Part of a small language model's weights.
Size: 15 layers, width 192, vocabulary 8192, 8.32M parameters.
Architecture: learned positions, biases.
Training: 218M tokens, 6647 steps.
Each number is 500 + 25 x the weight over its row's rms, rounded and kept within 0 to 999. Layers, rows and columns count from 0. Numbers have three digits each. The size before them is the row's rms in percent of the matrix's.

# layer 10 MLP up, 768x192, rms 0.0688, rows 696-767, columns 0-95
099:470495491515519509511529491481486508481476482450474532476516484518513486483481535506494479456485554504484500503492514508499507484478522503567535547523547473476503524514489512487503527483520515486511498466489497536532450556491504515508449498481508517462562480528493503538477489508471476490
101:498491491487515496506543492482491472471492521511512485495499534476459456525517513488499524511470514504509555500509547493533534499557459521505526532497506465443504479565499505474555496517476525485495484527525485485488516507493515493492520545494488495492526509579482548529498470495504495510
104:464541555488509505512470520470505519471526464536520538516493539474544525527530470535506497495432479480514520480505508510520542502480494456523523525455504465480496485484512501477476477549478519540524493484521506539497483514478524484476491506537456503496510480479527463520485495490530511523
092:533506517493508496550460536470519485515501488499538491484432467466540460495501485458456513523489500454508490489540553531479482572467524460510471478467504540502479519506519497483464532475507481515492509490478491456539494486504504495472517471530489480496516510485524525524545495488473501452
100:517475471518498519511485459548526488486483515469527499499494477514476491495507541559531514525479472514513479492506521474528478501491498463503510533493526523548494526516484540495471485524520465487523458518496508476543492545493524496525542520507475534473540525511511519509510479491477489474
101:519501505552540522531489479481539528467549523506483511545508504484484510535495497542492488507530503515495500544466476475525570522459502446512507494446496459511514448514507495527495472486479518490473516469488456496528531516517513536527478523499539474532463478497498470484472525493540529470
100:484526566510493513495465524506510508541496496491509472519502493528528496523532485492530476515564521498468556480515507526519549488490536508481478514518496452505512515539484506483476527505505488542512453470516459465499474505522475524515448459502466473534454494496497487538543485515538474506
095:460535462501510522475484516476501514521469492470555505547474492514512515528488506491519533490477481472489522540496466546424523541501511465488470505469491532485493524476477497422521487505506514487508532484475480483509555504508489470538468516485497474516534500462528513446505499487491486488
097:484505495476505512510519505540512481526533435497482499519498504486518541500482510500508479504510484474506494537501470528493499469543489477481470482514515482529504524501528525463496527488514447495487505483530444499513511499507481495501508560509461518551498513496500476466466457462541489528
105:479499506569505475478536463509521503505483489491467551498482480484501472516475417519529545443478518460489495469495474538510518520548519484523535517452499467481481550480473506458539476573489524502509539505499493463520512541540491520513490469491502508486515497518553492515487485505496482513
098:499516527466505483493514471476514488489500474450509502476491510519553444492538502520530537484500520442471468464509477444529546464507479468542517514463536525540537518473512501488468530525494517523526476500522473536487568516471486493521466474493552520501507517501488491500475513482514458513
097:512500483485512523458499514505495510520463501478452488530484489475538487471469526516534524492501462479491529481531505503492501499491546504518507483462487496490475489495476491482464490499489539468493518522498512502514549499543540449476470529469513515518466499505478456527509480422530483466
102:500518482495496542516490504468493492489512453489494487510463503474510481555482494467495483538499487489510543541547467507473462480536502510448510498526540503499494518504465521456496522510524493533512495555488533462470479535480567502475521522524522498498502419534527489521502483523424544492
093:447522498499513503519542482495501479497483461478450517532504522525469505502484502513458522536486488506521529503450457485467546453470526529506514499474510511472464510502481467493471469459492452515554539515473491489448533486511471480535502501479545491473518513522519509538505459462512552495
098:472515507484493519526498516505508515510461454563517514515513501503497530514454484459542493530507535491562573518530496495509514501520513477532471430515438525477503491440525474506512499513471491509480477467526485524522488540496517479515469472495494540526506492508507480474518533495493482535
088:483455522488513516508512515459489579506456510466472500505493529463521494515532470486484483528507483494448470512488507473484497507452459520517464534521509516479536476477517501485457529521502518527492511514495507464488468542527503473451460491488477499478506510506498490494483505451556480504
101:486526484512497520539475491487484499490492527515501485506490494495499510526514480526533516474500450461549508513506517530508457496454468498481482525496524494476497493478507457474495490473541497510523557507473502497500494503553469507479498473443517516487515515521525500519473483523532523465
103:493513494517493508494490485528486481519481460472479509458498479567511492445486473494504537487511521506523511473490499494473531490513482484572515494518509535509506537491483517477494502536482538544531557480475525520523485473545506489541504481492493520516544508521470484471498499488486490490
102:496490488534485511493520486514497514476535467529499489450536503522512510519497532527492524462511493474501500507466509511457519477493490506510487472501522480502493512507535471477472492468517496493498518543493516499455520496509502480493529550511497501518497489503492533526502515526481518494
106:461524470519499509515474516518528459498467501522536533505536461493491490489536527523555499508501517489539515454487456477494520487466544504504496468489478539509465552521496533509498467523489483489485496463493510464491441502509484491507478477477522508503527466453525513528522522532516444547
106:455495501500544510525499500541480558434464513459529512515536491494503503521494504483532532502476485465478495488460512536497477494507485541471472527477473468545457481504559490505539540465514508488495437501532474457519468515484494470533535528508502517520511492504464481524502537514531487493
098:466499526555500483500495502497501496515511486515574505490552522510508523520530471523453454529501507452465458524542516447499503530500508463525495503499486481484492509529514529536517530522501512507463513476524498514469475521503503529504546524479486489492532547495516474483526492519500516495
112:546494512530427507527455563527479507477517468520470486506488545476517529532486499481516537471439515498539514543504458524500508504473519498520505497476490524485494468525485518468510470502495487524450477537527481467475523501508490504473505545473520504499501506490474489520530494478528545470
088:495466490510503540511491500503481474438501558487458509501489503514520506482500495471543512455509506492493487537512507534506508521479518504538538485490526507484463491464511495515507517518510543494462561519454512493464496485474526479484491474551511512523514499498522552527482503540483452482
107:540520494484484512492496489472554511506485489506482499529499506524527478491507468511504500473495490484496524501487504519476509521457521509465508520470567485505502530491493503492523492484475497499499519516460520488475500535462501457567474475512429505532490481509494537537509438545490487489
111:519499490502506566446505475480523521543503496488474491498525485546471488482516490562509460563466505491503475490511502594490543496533526511486470527465547476518466480483470523497454511521526530508484522485498496484523513480548468473466470498514488525519503467478474525497496514510485508508
094:535491546519516520544487467480508473504512517485534463490508499556484469473520487500472502508518471488482496512508507506456474488533504491538507498551532516489483495498540467485495512471508485470491491490470521444450526515546463479500470489493555527529454499482504489487498483470510514545
099:456448475537494516470500482516524531478517495473505507506523496543520533498528520531453525545469544475535544527543511460489502519529522498488502482460524488478541529486493496475480517504485473507486495476497511483487490471531500467489517503542519490521501496578483487468517470472516515435
095:493479505481488508506436512511486545520503521557520505498535508477513472507525515474508497562506508510536523463489515520474458491496470476503502496529488477526496522475549516452522489433472466462516497498472481485468529478517477547466529501517508499483504479477536500498487524473494504541
111:441556473521522464505493504520526493488512477522489468512529502465561562542560509478543497483494513513497492507517473490519497465524539478502510484537468497524432540525473486500515505468479495525496505455540460527491540519519448467494456532491501491501446482485479512466483494497512475464
095:493529486530485527519511537495483514491466546474496530511512532458528589478503541489496483510472505474501467523562491501504473447473516464490520487509533519512534521523478504510488570497512494455500499496515525495512492520526464480452519481468481496514493464532524517471500510507488451478
098:494538487493484495462489543514537493526488476503483485478488549486484500463531524521498485467520499545487558490505437514520484442473517493496477558473488503530476490508529490487473521481537525473521495467486476497517562539492512488549532504500544508518493467514542505500501472490453504505
098:488498520506473501495536515473521506475543496486474496516496489512555503485520530478462534481532469495531499479438509529495476507511484519473461503498491518517475496497504511469480436505492506508460447517517443494486491478504528460482520517535494535544525513443527506515528510502514487475
093:489481514505511467497500498425508497527516456463453467477479485521507510491492481516460499464503506475516538478484530518509459515452483483489482505550489556505518498541552450518503538488464474465503519494488481506495457489508530482491530484525494517469464435504511509552477486540514526502
097:476498510495471470489541476454509516466477470501474463528510512548500532538455527493480479502505514481545523525464543520481496466513485494501538468531530490499480542472494531526490536502501534495538485474480507480469511515517505478564488508500521451486504540477496515545495475530500472511
097:463531476548477454532473466541460506478463474454476471483518485489508500503464486464493542486528470480469464491513487476483531502528517473508450505497524506502529490475505470444517492485530508518472497497481513488501508494515495489512508517506476518475547461474477538491534523477536492519
093:483469522508507548459471496550492502524496487476509510458481505526536515532570531502511502538533520457520497508466510525508523508474502458481510470490512504507535544519488516506465491495493515506513484469466502468524462504515473464463491466487488503512513500490489454484473468473537470496
096:511458474551486507483496490485492535503507512520434501460505525502490551536523543464505456520514506497487527495516526525520527519510485507527497491544533446502473485485521519494492491520515503495526507488456558505490538485502448480442519480459505492513521484512475516484501513498469488490
100:504498495512507464526532437496521481477502469534536490492508499491475463534495535498564500491523469514512555437529472473494507521485519483514489499475459531479482511477436494503501506510479538486473484477522548515498531507520490532502468542520510515479517488515462485492505499481499521528
096:466499497525512480483520479493494490505467519513533509533501441460475532514487520485518483447506489488523486523523518495511467461517537492527546480534451541534484526497507480531516512469506514516494490493498491480483522469554513493543497486470517502549493468516455489492475465519548487510
093:483551556517496496544516486471468526511524461495487477457494550482517520513485533473523537497525519493502492504484483523521465515520455523543498527505509462527526503487506483492488453504499494514511489518470510506476540497502493477501514511522478527481519521470487497472515513500522487467
100:487520493505508593529531509499491478559481487446480498506509557510491470558500536522449525526498496511500496487472514483511484458528461494503514508526477518512445492512494516513477509498516530535474517527489531483486494521505536514533496499504534495456500537477438473511479480488507512527
106:497485471495495522544499478506510510481529507537482487502484514484509508538489470471547490478552496474482453459503519492531499470474479480492498505504565478500514495472518447588547493534510506504484508505470508477482475516503492454467506469493524494521484561493522524486464503482506500450
092:522511526519529499498475495504526486529509529485511478495501479531505493515529507525508511539487496474447497477537491484466492509499469469493463504508454505492510502533455512466460514520535501513501499545520468464495481483490527515513492469481512507522489501417504449517501502490484477501
097:540464479521511496488531513513501503507488473496483499537506491531501487537509472484539508507516490490504501538521466492522502497498528497500452535467554536446485473487527464454536524477498511488516486469478466522498492528488547494486487449488524549472499543493497520501430472502478485481
095:515534508490514502517495499493488504497535522478470540463469495505504478509476513471524532480514515484515489529472539515488517471484482461535506526503510541466455524550482510493474502469514481462515493487477494520536500482478520506497515529472456544499480518530532454461523521528499469533
110:492520494506499493511510491503490515489557532488412512487505500492498534521510533494481526499549444499502516497477489523529474444491458497485497489473545506512483482524532493504544546505506472493491492478516499508536516494505462498481477519503495484478494518527458518513484500487496530514
100:507540499457532521497550485525480500521488503513471535538522517496465499488503448458521572497506501521515481459489518482488512503529496512502495495520502501489515529533535552466496496488509477501478530536502452520495522557525503516488492542493508524471520511443514498447470496492512495541
095:514493504493511540482517478513520527513543462524494527470535470500501542488503468498470489492539510494463504505520473459503501483539517488466506466447473499464481515554502530503473490495477545507480528510528513488473497504513486489524449491489474507526517477465496513488499507567505532535
106:508494506510492462512541475489500536467516485485505529529528491486468482514510575496515460480517524462534483448452490524489523519501435508517487510542493512537504520487467531522473527521497499490510468540483501518487490493457498523484487524512505485492452477532507518491493531510506480532
099:467538497477531517459527510519494513523476497493572510540533521488539498487509523521514471486518534542479482520482495491493518473479538484492512491460495501522457504550477490498546474492521485500477513459495456522512479534554469506515481535530517501485533467520518516553493480508480462548
095:509520495471514473491506499524519474486468532504504465519464506482501536542476478525509478509518478503485508532499500502506531511469512539502554467444475481467519541493468467482466475502526483508484473516465518524499509514508501466452447491438518510515524450486495504486432485496525490530
091:534483537511502513478551465495507521476473469466453490535478493471512484466525551502483525475489467467535480535502507486485503511487502490540469501485520470492498476478529493528502515544488540478489538441531504499605521503482499501451506498511481446492505497503516495495496563534514507536
109:486488504497514482481502506531488543516513483509480497487523491513514496532468498479491483538487459473538508449511548529471488486508518483468499526524483460528487538478506497473525510532450531483484514472536492486486492503489512455490480514520525510487555493497477536486505536468503489452
099:495490520544529507486480530503449475461528503509459480487508505504503464475530463500511514548517464493507486488483500487488468481470516452564494508502488477507515564489521463495487513517533532496469487455523505456484501460521516496499471499475465537496508525524515518460511483483499490492
098:507493477473485513524516507533505498524537464505519522476521499528461463501507516453514501528516506542499491509514571500502496507472485497511549490487514518575502511531529507499495492514468492513453506530490535534518531523514505496492451476469517525483544482497498485495489495528485530501
107:461478456447515574522519500508511477533517476497530516500506452473522482494449490500520531481493485533503524480512494511489488493511513497450455462482479481480470498482468465493506485541528517505507495460492516461496534518438508509532500518491542544504506500483501522542539484478523477524
091:527454535523513489477489519535483481503506481459476490479532510523498480493498534459494496528522545507558546472491527492488500445503518508478487571513546475482491549492548513532479464499518526486475513474494499451511516491475528481503495527525486496445499555430504445473514480482485512475
103:464557517427490496476498517524469494578498460484492509494518484492538551478524539477504508510529471460493496460502508521517554511513502494535483524518523484540550495497529573477505515488527532548495479511465493493493480504540538491527492514454474513505463486472481481461483478504501466525
103:490492495536473489532498491478555470510474519525497478535475494518497488531528515481473514510489518513492507518465541492486474531530505505471506497496492501489485514520477522487565458480497547531445475492552472504514490538506464514492515524483493504465519494513502498498500507441493525514
102:515492506523469503465507503494479488482517461517488508452501482520512453564504445500521521498449504529525509522445497519459522496517510486506510530490475499472493540501510498543494515512473514501494492504536500477511541507499495527501485536544463471466496506480514487480476481512485519463
101:523512495494531509489510513499505484488450500528485521504492494468508515510430495501546496496498497511470465501520462497495552512498490504520520524500523460475473522489524512491521444521524523467539586537524473512461460496470501502455519513489500503501477468471518496500519497476487480509
093:531500488485492492525556513491513493479546487484505510505555481499504482537483500485533507488473483510507493519487558534501492471508492492496493508519477479509465476526503519485502469476487496490525520503478504503483526452463504499463462527548572496449470447482532561523498507533528489516
099:511499505495432501513472497475524506491521454520510501486524475514533511477531515510543502521514479499495504493500484472480492519493481509493502522488504471448509505505420491498535502512472483502504473476469474535512498496474484493528497519541520487510489522505504527486509479532511509507
101:500527530475511480493494487490507512501496506503503503497460509532507520535508480539472440497463521522458521472515554501489487539467496494479497486547514433447464479503474521470493525487503488490513510490455494530504549518460481488467489484496484526499484515521548507435469478496504487516
105:488531535526498479518523455495501511517507495503484543552523498490499512534528492490482537504471529417519522504505465517508510513513540508494486445440472516507492526482468509467492492478447489516484522488459509503479497491532537460489473497445512524480513514485519547520466473534499525473
107:504484500522539542507502462502488523531495490532528463487511499524486502492496494455510443504487460449497503500483468486487533520470517509480493543511512518537511484505483445480525501507539472507538480515506514456472515527500513456501562536466460466488518475514478507499500501539476495516
107:484459500521515529506490513520486506472538493509485497520503502479504465511525540467508486545520512524517487536537547506500568517476486465471532485497483473490501513542473526499451546497490495499509520502522491457431497495474505466506496445499539493493519455491484488533511503455487505497
099:490516470433511535501478490487507511521500504526512511466507514491498492506509505491437472487536525474500519549498520520502485491503468513526486519483488537494480481522483483509484544499506551505528519564527434438494509526528513497513498506491541506537485501498465466492476524503502519454
098:482469466450529477515505513476472541512491443501449495499507519486486522508514515496490505510467512492526432528484558517466500539482533501517506535489497524498474518459484479492459494532495510565475560503504492514561504507472459513531513523495472473514518503477514536509482531516530491487
098:491492529496461522478507453476504467475496514521446503495466524520499532454446497466508491462507490494486495523507507492505479482485532466530480477523505489507476504472489523491451541483460520474485512501536490515494508506518513460529489490507471481507520525475459510501519549472519499519
104:559543530486534521527501465446551481516472505525513522542523509515476505498501534555473490491494531479497481550496515483489482479479475496482508448516505487508517540510473552520494507455527492503506502504488511527514524510515494481472489482496457538524512493491536516472531450525483510500
# layer 10 MLP down (transposed), 768x192, rms 0.0688, rows 696-767, columns 0-95
101:468475503533459484521470495499519539528555487458513508500480509466527512511510471478525511488497516490447526494529525444459489527510507539468531499524537478509478469476528467525484470509499484471520534505474494529513503497503525472530502481492503472517486494498471484521465518517530535469
103:471498517505514547469543533499481488501498494483554475496495491478501564532452442496500512528470473466516540493490510522492529500548493481442510487503522519531480484517515525476519484476503462491474506534538499519485496519498477491481501495499489498516492489513522521449462443527513509510
109:473481497479549531544503494514447447458471476479465524484525460501496494505521536512444471510495491478499486570529479493516508453518468503487491459505478505500510495558475483525479525486497536527497526501518479537490509499496488512553540515470488528515471500492480450496527489493474506517
092:462494469463511524456516459530495511512504516513479485498512526496495540492517497517517501484469540507477500457454448490494493450478497508473551502543478473488541491532467492533541489561490513487504518505531525522477510531485511503524467512473476502489499498507484483489487520506519539539
101:485483538458477551481480498491529501506542489520540445491506520538491519451509495503476512512505477497511505512531497513501523494539518542472521528524513511490482516479519484535475480518545487469516455523485473477529467510497491512508472483492495532530507504499450487523503509507508471533
096:510500487516467521482519476483505479460488472510464501475506490508494480509466483579524466518573481473538504493523509501538470515477533496517502488479504520513492494476469488525451483502500540544495466460479503482476530516513491470580483498532507542479463520524503538483519525522428493490
098:526495436484528536551553508469498459453505510515487478530489476525464502502488517487505440459499494516486488505504502495492485493520455506475512503504475521501520489495471515515550491492482571484472479507489525492487493491471527559480535562481508485523497525495486536446499507484482491487
094:501466482500507491487453500507489512520476516480513496470500521497496489509507525490518490520534536480505484499503492491500521487500467434484478512490472500497502494515473505519480487453547501546539507505490452504487512549524517507490523482522491512508496465507535474514485444523505523508
100:496561533526550528464535549495505496519516471504493510463455508507513483490479480486471507494494481501478497517516470519523504493497542540478459478497479519512500523511471475552523517533501490483503486480451524442536519502522485460494485566478450490532471500493519522511491500455511493552
095:489508500494473531520491497459525493478499499494492533524483516509494470470492510434493563503518474492476529532531503478516460488519473524495482437480500517537474475474498494509531534467493527478535508507528522506489476496474546498514457480524502500512512548427525495497538487495477487497
100:544503514525532517505496466461474506461560491509499514525497527503485512531470524498524563498497507534500504492513497444521498486502483477544472518470540473514469496528514497491488506491503476487477483520469462484484508512498506537528430533529526489482471487448481485546502508491512492467
093:543466519506497479511476483515511473505492547491503494531485536506497467471504521507451508474502485525484510501492491427517483504510484516533504501555525458511540518493525517534463489490461524528493502526508472460539533502462477524484498477458522498477493463480512418497459507502509535523
109:482493559490469438477468501472468514494488479503471442514483483490502498509502527539489485486511541488461514501529477515501533497503475511511499495520504524494500518525497511477487512464525591555459484543495514489521534522492456520455512465497507476508537473527514470541491477502487538516
101:499493469516533488446476527496541485522529512505509506505506523458501488499491471547451528511466512530504512511468479490475520481502497499468493502519512472468521511468550473466469478491468480541497467499529520461541514552501487513494493508523537508519505562506519484504501511479541549528
098:543443496513471505503525501502479511537547524503499472484486499437508474520541473505442486477476491487477470511490530534494479494502531539499504489509548508537520494509518529486512503434501464483536463495500494486490509490552521509509509485499519479491471496486508505506486477492491500498
095:502526478513478492550508467516518481483441505518556468518501491556464476495449532524525486493481512498535525478531516511521468526493515464516491476521460492512447481496497490553516487502524469490508457517553491493522546470469537519440519491495493511520509475476519488470480535501502497473
107:507488531486482476463480506556452454483491496521474525523524517486480493530496481511517551531495494528469525470483500475423517506502522538517493479517487500462478479517445489527468533509511504504508481500490520481470521505514509469509459509504492475509578528465469477505473499493529502523
096:526481497509509512514453499498526474461494466502439536531506465485520476468419512513510520497515511496498481544523514490481474468566515490492574536506517520521532475496536499499487496486484514521450487512485516486528513455431522466528522524517523474500498495542507490516496493511521476536
101:508530484499574510530531494512531475532473478502518521494492468499496530485487523500480518516479542493558477476507529489478515498525475528504475457489513500531484548465507524455470516518532523504538497460492460498524445513522478449490452469512494526478492493534512485485468508507541451466
102:472502521539527491552532474549506503454457450504497482530518530487485526504489509540519473529529497522497454485469536434491522493516491534494500517524522493505565468513549510508498517484467461499510516475514481502522531491507496455527531526521448513475546517505433514461516459472529525504
112:522479480585508528446545530520494492465471495482505498491500465488505503507498489479541509454502532499512508488517477501502483499500517540503470542463482521552481522490499455485457544520487524494488475469515464481528420535504526526500516529562481499501473499508470500496443500502528500497
095:492498480494458519497535489497464545517482509518451533520478484539539534535479426450501483518498519512480516518505491511459535500531529513510496498485532507496508516495508468477542503532494473479496539450469489505496557492494513471486492526492456513547484506511429538500474505519484497469
117:528554452536525483503507495480499514494517533494492484531532500548479502496498450463488494436480476498492491504485510463498495544508507492494563536476479503484488498519504506473489479496499476495508551497531524472494489488491548484544505554549489495498524496479450522502495498488480487504
091:491529482496533458466496505501460477540476474514490540553505470479481521474476532493519494521541466484472477508502458456478486464528436505486493494525521523534518462518510502477509486508510466543533521463485523531535498513528506525514528515480463505487464533490491464524495501521558512467
104:504493501493484517472522469479529450490487484489513496538484528457508471461490540506520495485514493520488497474535504519510498498533511524487556498543501521517495522548520508560456484450503471503506505513487548501496517475489508460495480421497503536476518467498500505531502476480460485487
106:488479549535455531515475525497521489469484481492487505466486463512475482496535497483531441524507487533474470496476491502494494509527522522514506511521455502529511525498551487492502501453448544525485480495484523513504485512491459510475473500454487510491488488476512515534511460529512487539
088:551538449478491480477529471457474515479518518499480469466476459521524460509487509501525518479494519503490460500509525509501500505502494547458534510521525519469532499485478519530526509511478546486487482511465553456463479491465501462523539505526494500510488457488512473498447509471479491510
101:527509514499492497517524497514467468521458492453514490467449530522536474508486525493498494473512512480471491482509473487562474532556495518492497512529494488456458527502476534525490492505462546514518482477493486533513497506500511538529477504504468500477505517479476522522498467516476494556
093:478491490502538476508521483487487483506523509492477518497534486545499519437531563523513539466475517464494541482546542507478518506521494504462513508512512514514508491490484505497475500502504547470481496476486474522525477506521502496534512492466517519448477519500503457520506490472517499453
110:422481486497519493491518500489494479476488502506492494496473506466478481503505515474493498504470453483481476501514460492546490506518511509499496502476521470482516536542485511533531510456467518497467478491498466478517516493481470481498492514545518546476458479567515547555461476505492482498
092:499509475500475502540495509497513524460442479482515504500507503502493474486511461509520460544504470471489476490540520503498495571508468498472490512487503496475477476512518471515469507506483501476507528473491493540517486478497500494458489502494551494501509528439527458513487491485502534459
109:478484504485497490502489525523477538559518483563488506546500522527554529501469490533482489503488496502563508496562497521493449457462484539513518490526506504445494495477505488532511504498468477535477496516511521556464491502516489535521490489522496485490472484450545492488510511497480529529
096:512441506504514493506514501464479468502551471484453536493535529524554507509474504507479542465506478490477490457483494525470473499470477520529487509517469505526542464468472541506473525495513488513468459493534496498520486514450502470484492528484496518499497557499482524469515494515485508493
096:491494503507489525531485524530475523475469512519519518537489490493486514567509518488535542498488494519503468484499495473493529497510486539509478479464499459472494500485453568495516472508524538471471503491501504464526550479499470491487502556475512478563557540474510489473517527509494474516
102:504495479499515538522509467496476515514472494513512473502522495481482459573498507461479419458504514496478493487487484516482486493511422500455487516526460495474526498498489487524478510494511493455487489522540533500518498481498517507519506504507481503520478479514490535498529454522536496486
087:471471472510521513476489456480509544524534511508478503493536541508455517497476519526545508540515510488532498503532506502539510521477521533446495517484488468485479436530467476501496497489513478504519471453513494464503447525504461533531487494499459494529493468527534488516478504511478541510
088:508530508455482455512535494486491499487515517479529503513501517463490513486508517548478511504487463488486517530517513509505502509526499498545455514547505512521502476481457503490546512491501505485502463540502491525513470472502486526450496507458454505529481497493503501481506533535513524549
096:550505509531488490518503462446487501491491463480482524491492496510535530540502531469548494507491474519495512532491521474489460457494488500493496524473502471548494460502510519547532449528488495485454517465525519495538488497517496467489494492464481514491490458489551522515526477518491534533
111:467537541501508523468487500524505564507485505487489521507496497508502517502497523490489482501451551506502467516510491503467530474510490467470492524512495543517500466511537507505476509506467485515519461582494482458498503499463511497531510462497470472521499484470542485514494497482507500511
099:507491495520459535458510515542479518456504489476496482467542516511493524540487489517530508473484494523500511469474507514510544526439476508471503480529504503473441495462521549479438497495487530526508538474552445522509525519494500491474494531493490500530510509489538471516525489495481483489
094:540511500492463504529502514531485492491481555529469538500461490541473520486513501441505511487526476477554500479537512525468516499498473481497465491468485466468545512497537515507459542471508504476487496493499551529502519484498497518504489473440514527449489490494508467512508487497510525486
100:504436490502496456464517543491487522489473480528515506559475493502490497489489531485533527483494511519509506506556483532459493533513529509472507539487535480534501464506485493505497523496530490496471507492507494527517530528502463499494496488473514533504507494497558483478536449492522474506
108:525509499474532473513474511524491449504481541453489464480505467486537474518474499474487563490495486509524544547514534497465526460524463513501507517508486511518476529460499456528488500515516501477473507487480469496522455484500510487482549483538510462479520491490477521498487499489515511509
090:542501492476514531513515492480531499474525478541493515502500492461477479505544487506526517424485482466502508506453505527478502496473524497507562516474538454546508490485508490496501506541473568514503498472481528500452505512492475488479520476507470489438508489597494525507485464525531524479
093:463446503501485561508508462511541516454474498492525470468497534546495527499529509493491529519518534497514515452499496526500503517453427459510488484511505496470507480453513499482473533481482481485516521518514489504493505497498505543467543475541494520515481522532495526498472541501490512474
099:496510465486468498510459524510573511466483499517555483510532538536493476507530481500546483555496524462510470495511464466464537508488488536471506476505541521429511490492471498514513485493511511506506537500514498486500538503488483522505496485507488494484509501478554503496508465489495481539
113:491475475530468490488532493502494458506544518514473517488491479518468534507487524492481517511541504515474526470508507491505505486533471489492504516481528535473505530512519533504517501516534484452528523502494473505568480438476434509459502547500507472488554516514472507486487549472467563532
093:517488487529437493496491507525516502490518516516490436473496525486503481522492524560527528483520498485496515534497506563517497510515470502528531511483457558482477476484471479526516489487531488472567496502533518503484485462471500521463508466515537500511498469508499483503529509534481501493
092:511523497499458495532495496549496444444525495515475479536552472539487505507497504510538471498527520459473474503498520527458475519532497485482507549545527482526493496508507498461476508443492499490491466487459504484506491491512507460520523465542492475531481486517483563510496484481494502508
108:510505529503537542555507510500512504514491506492511502479528457516491482480487566500503496543509463516524531441445450529491494505481490504456479483518495510494507448473526524496520501506467479500467477536490490549494602512441511536456478520519485512517489462529512478504493526480553483501
096:517483530505526475500518504487475512460523539489509495532472501510570514522482489448507477493513494469539536525522507503541525491518506494472472518512501506490524496501491483501476540513492479506506480460506518458483465518504509524495473481469510464520487454508469510461511496506504549464
091:521520513511507479470549474540511481469493506479474488480511522528526512496521460492514462491478515494541544514510487536479502501487530489491505476520474510545441509500516500477509517507513482477484509476496452505505476506543474491483490489485481466491482535469506494530484513523496494469
088:520484505468455522481479488515520462529522534456498522471514512499504453493487517499480623536517519503489502471477507515486497493471507522513501475532511486505508482515518517550509510518485482489478487508493531519625501490502477509504455472511554509516504500506538445518495480526468517493
119:529490501487523505464482507449545475504528459465471487507493529535472491476507492489498539467471522428532514494510529484559506489540525519492515533473507438513476514515516538501492478540484521533513501508528521535472500505499492438521478501515495503464538517500473469491527497496515501454
099:487501465498530449495516515533509522475459537506497497483488463526506507524454477482502539483491500516580519473532514538499515546495525510489495499492474510489522461518475514538495471449517492510477537525514496529458511496512477514494492490510498494532496499531524514474508483528480503486
097:510522513519506496485484477442493503489448545469457488536479493475552548494508511557485436475488472477515512523490467517476511496517498503494484510511499475450486461507439483519494523507509557488519483452512485494445471484500475508520500549548490502520499495514517509532517473504515467529
107:491518496528543563505489536485498516504583534514476481559449457481516521458480488487517505492495508506539531500483532459512487487482460487520488492457496442448515519500492471440538522508493509505489477514471507510509529474496501503497500486501471486538530466483522549477501520477501518472
097:489474509449460522490511514511482526486483494474507515451501496499507476526502484548527500511510487446480475526534502518564520495524507492502486493557482491463482515491472516490516508525510505481499502502489514549516495564463515471503479506438510547517518518531482546486526492479507505492
100:508487492478518476470492518514471509463536508513480492514487514544539497548512459489501482441481498518500521509499501490478524513511461537516533524494475505443534489509491451526538486482516552474504477495532541464491500459513533511535481471493526501526459463437483455441528524459530511515
100:500505500499503501513499439479487483562500513505497508516545519523459479498502512498540495504498517498509523500538482522478497542518509461543501494510466467463501457490509519503483502519490494502470539504493512531504483530475526535529467489481466511450534467486481510458495525495475525508
103:498504477494556510518569541459532496490494525507518508530513531469516484483488511476508495492478510480462505483495507471503554523499476468494524485464517526492538504509501490484511489501497475510505496481478492488515503517509535454491501472452509504526519483578528462515479506452490531472
104:515478517496524468497444489505478522486520513509471522525505517447500527494521493528494466516496528532494513487486460529494478539524497492480489499508512514496510457486518481508535475496532533486477468489528499555557483493526514495499510497519485520483518469544503511483512502464492524500
092:503441513518502537516473485483500482515469512513501543515428525522518475492488529500496549472481509503491484480518467489477527541505461550522519518481513517466556530462484482553500497512485525506482506503494452458509469494524488494510516473497505489491528472538484504490497483505493489473
097:488492535496534506482504496472491477517451491521509455547540501512487481508473486510502502514494516468518429508480490494500514495515470530493487511552489532486530495520504517536505511451458489525492505499496476500521502525483507512501509447476506494526466524481468524538516527503460501488
100:510483528490488489506518485493467467521493478495464563469485568442565450468492519498490455472510507499500494487506495567476500539514481508492499464506484533526533475521491542522478505531557458540500483486515503506538509458490493458501512481501519475483509506534450490516506498557489458485
103:503454504495496502478528556488488480491466525500522489482470513503514524526481550506506506536503473518483474491496541547513486512472469497523482523537496523506552519488543491520518506508499445504514512485522508547518474496480490510460476494471507492470486529464500473545484475469478500527
107:444530477464499501520521486522472496520474483542519490508449528518511488494522486521530421503503529514527494530486465495470487448497457515480480491515457520482556504512476460502488517466530494548496528486511513511517475483504499485499485495471506482466483501519537536521484532518520469519
102:456512460525495464421489526484517502502502510488462492510540482468506492488486483475549461490496437550500492551502495498485541500457537486469537459463505481559543487506480517533488523481474551506539474480510506517489469497460485487532531462516505470503562478488519474453533474482504482486
095:479534501524464513553497488492502455545523481531460548502513496478498464520533519493503548537517494501529513499495509498491500532485488498520484469499453496496485511511506522489536540524527560458483536552522468510470454467498490520525477499530479464492510551491512486517476492496484506510
093:517515507523468496472469480503499518492548522465466483484513537523495435503477530450450548482518530483529531519505542509506473505499514506529527477500537561496527490514503507461549494463496487489534510494504499517559533494507508483469508480559539502471499510533487500454495492457488507523
094:529501514492538507490484527493517496553496520486549494479517479497489495498545545496451513495505526506496514508492544500527495461485457489492464494469490484464503498522554483493502488526473558503493518482513558479497528530437529493510490494537541526470506492494497509481518499482506544521
095:486495492493446495501544471550493483476480506454500539475490553500521507524485510483499464469471497480480488475485509537518472519492473462490511503523509451513482444509540512526510504502508454562511537513502502455514498502495545504528510534533526489495511489480468551524487490511533509489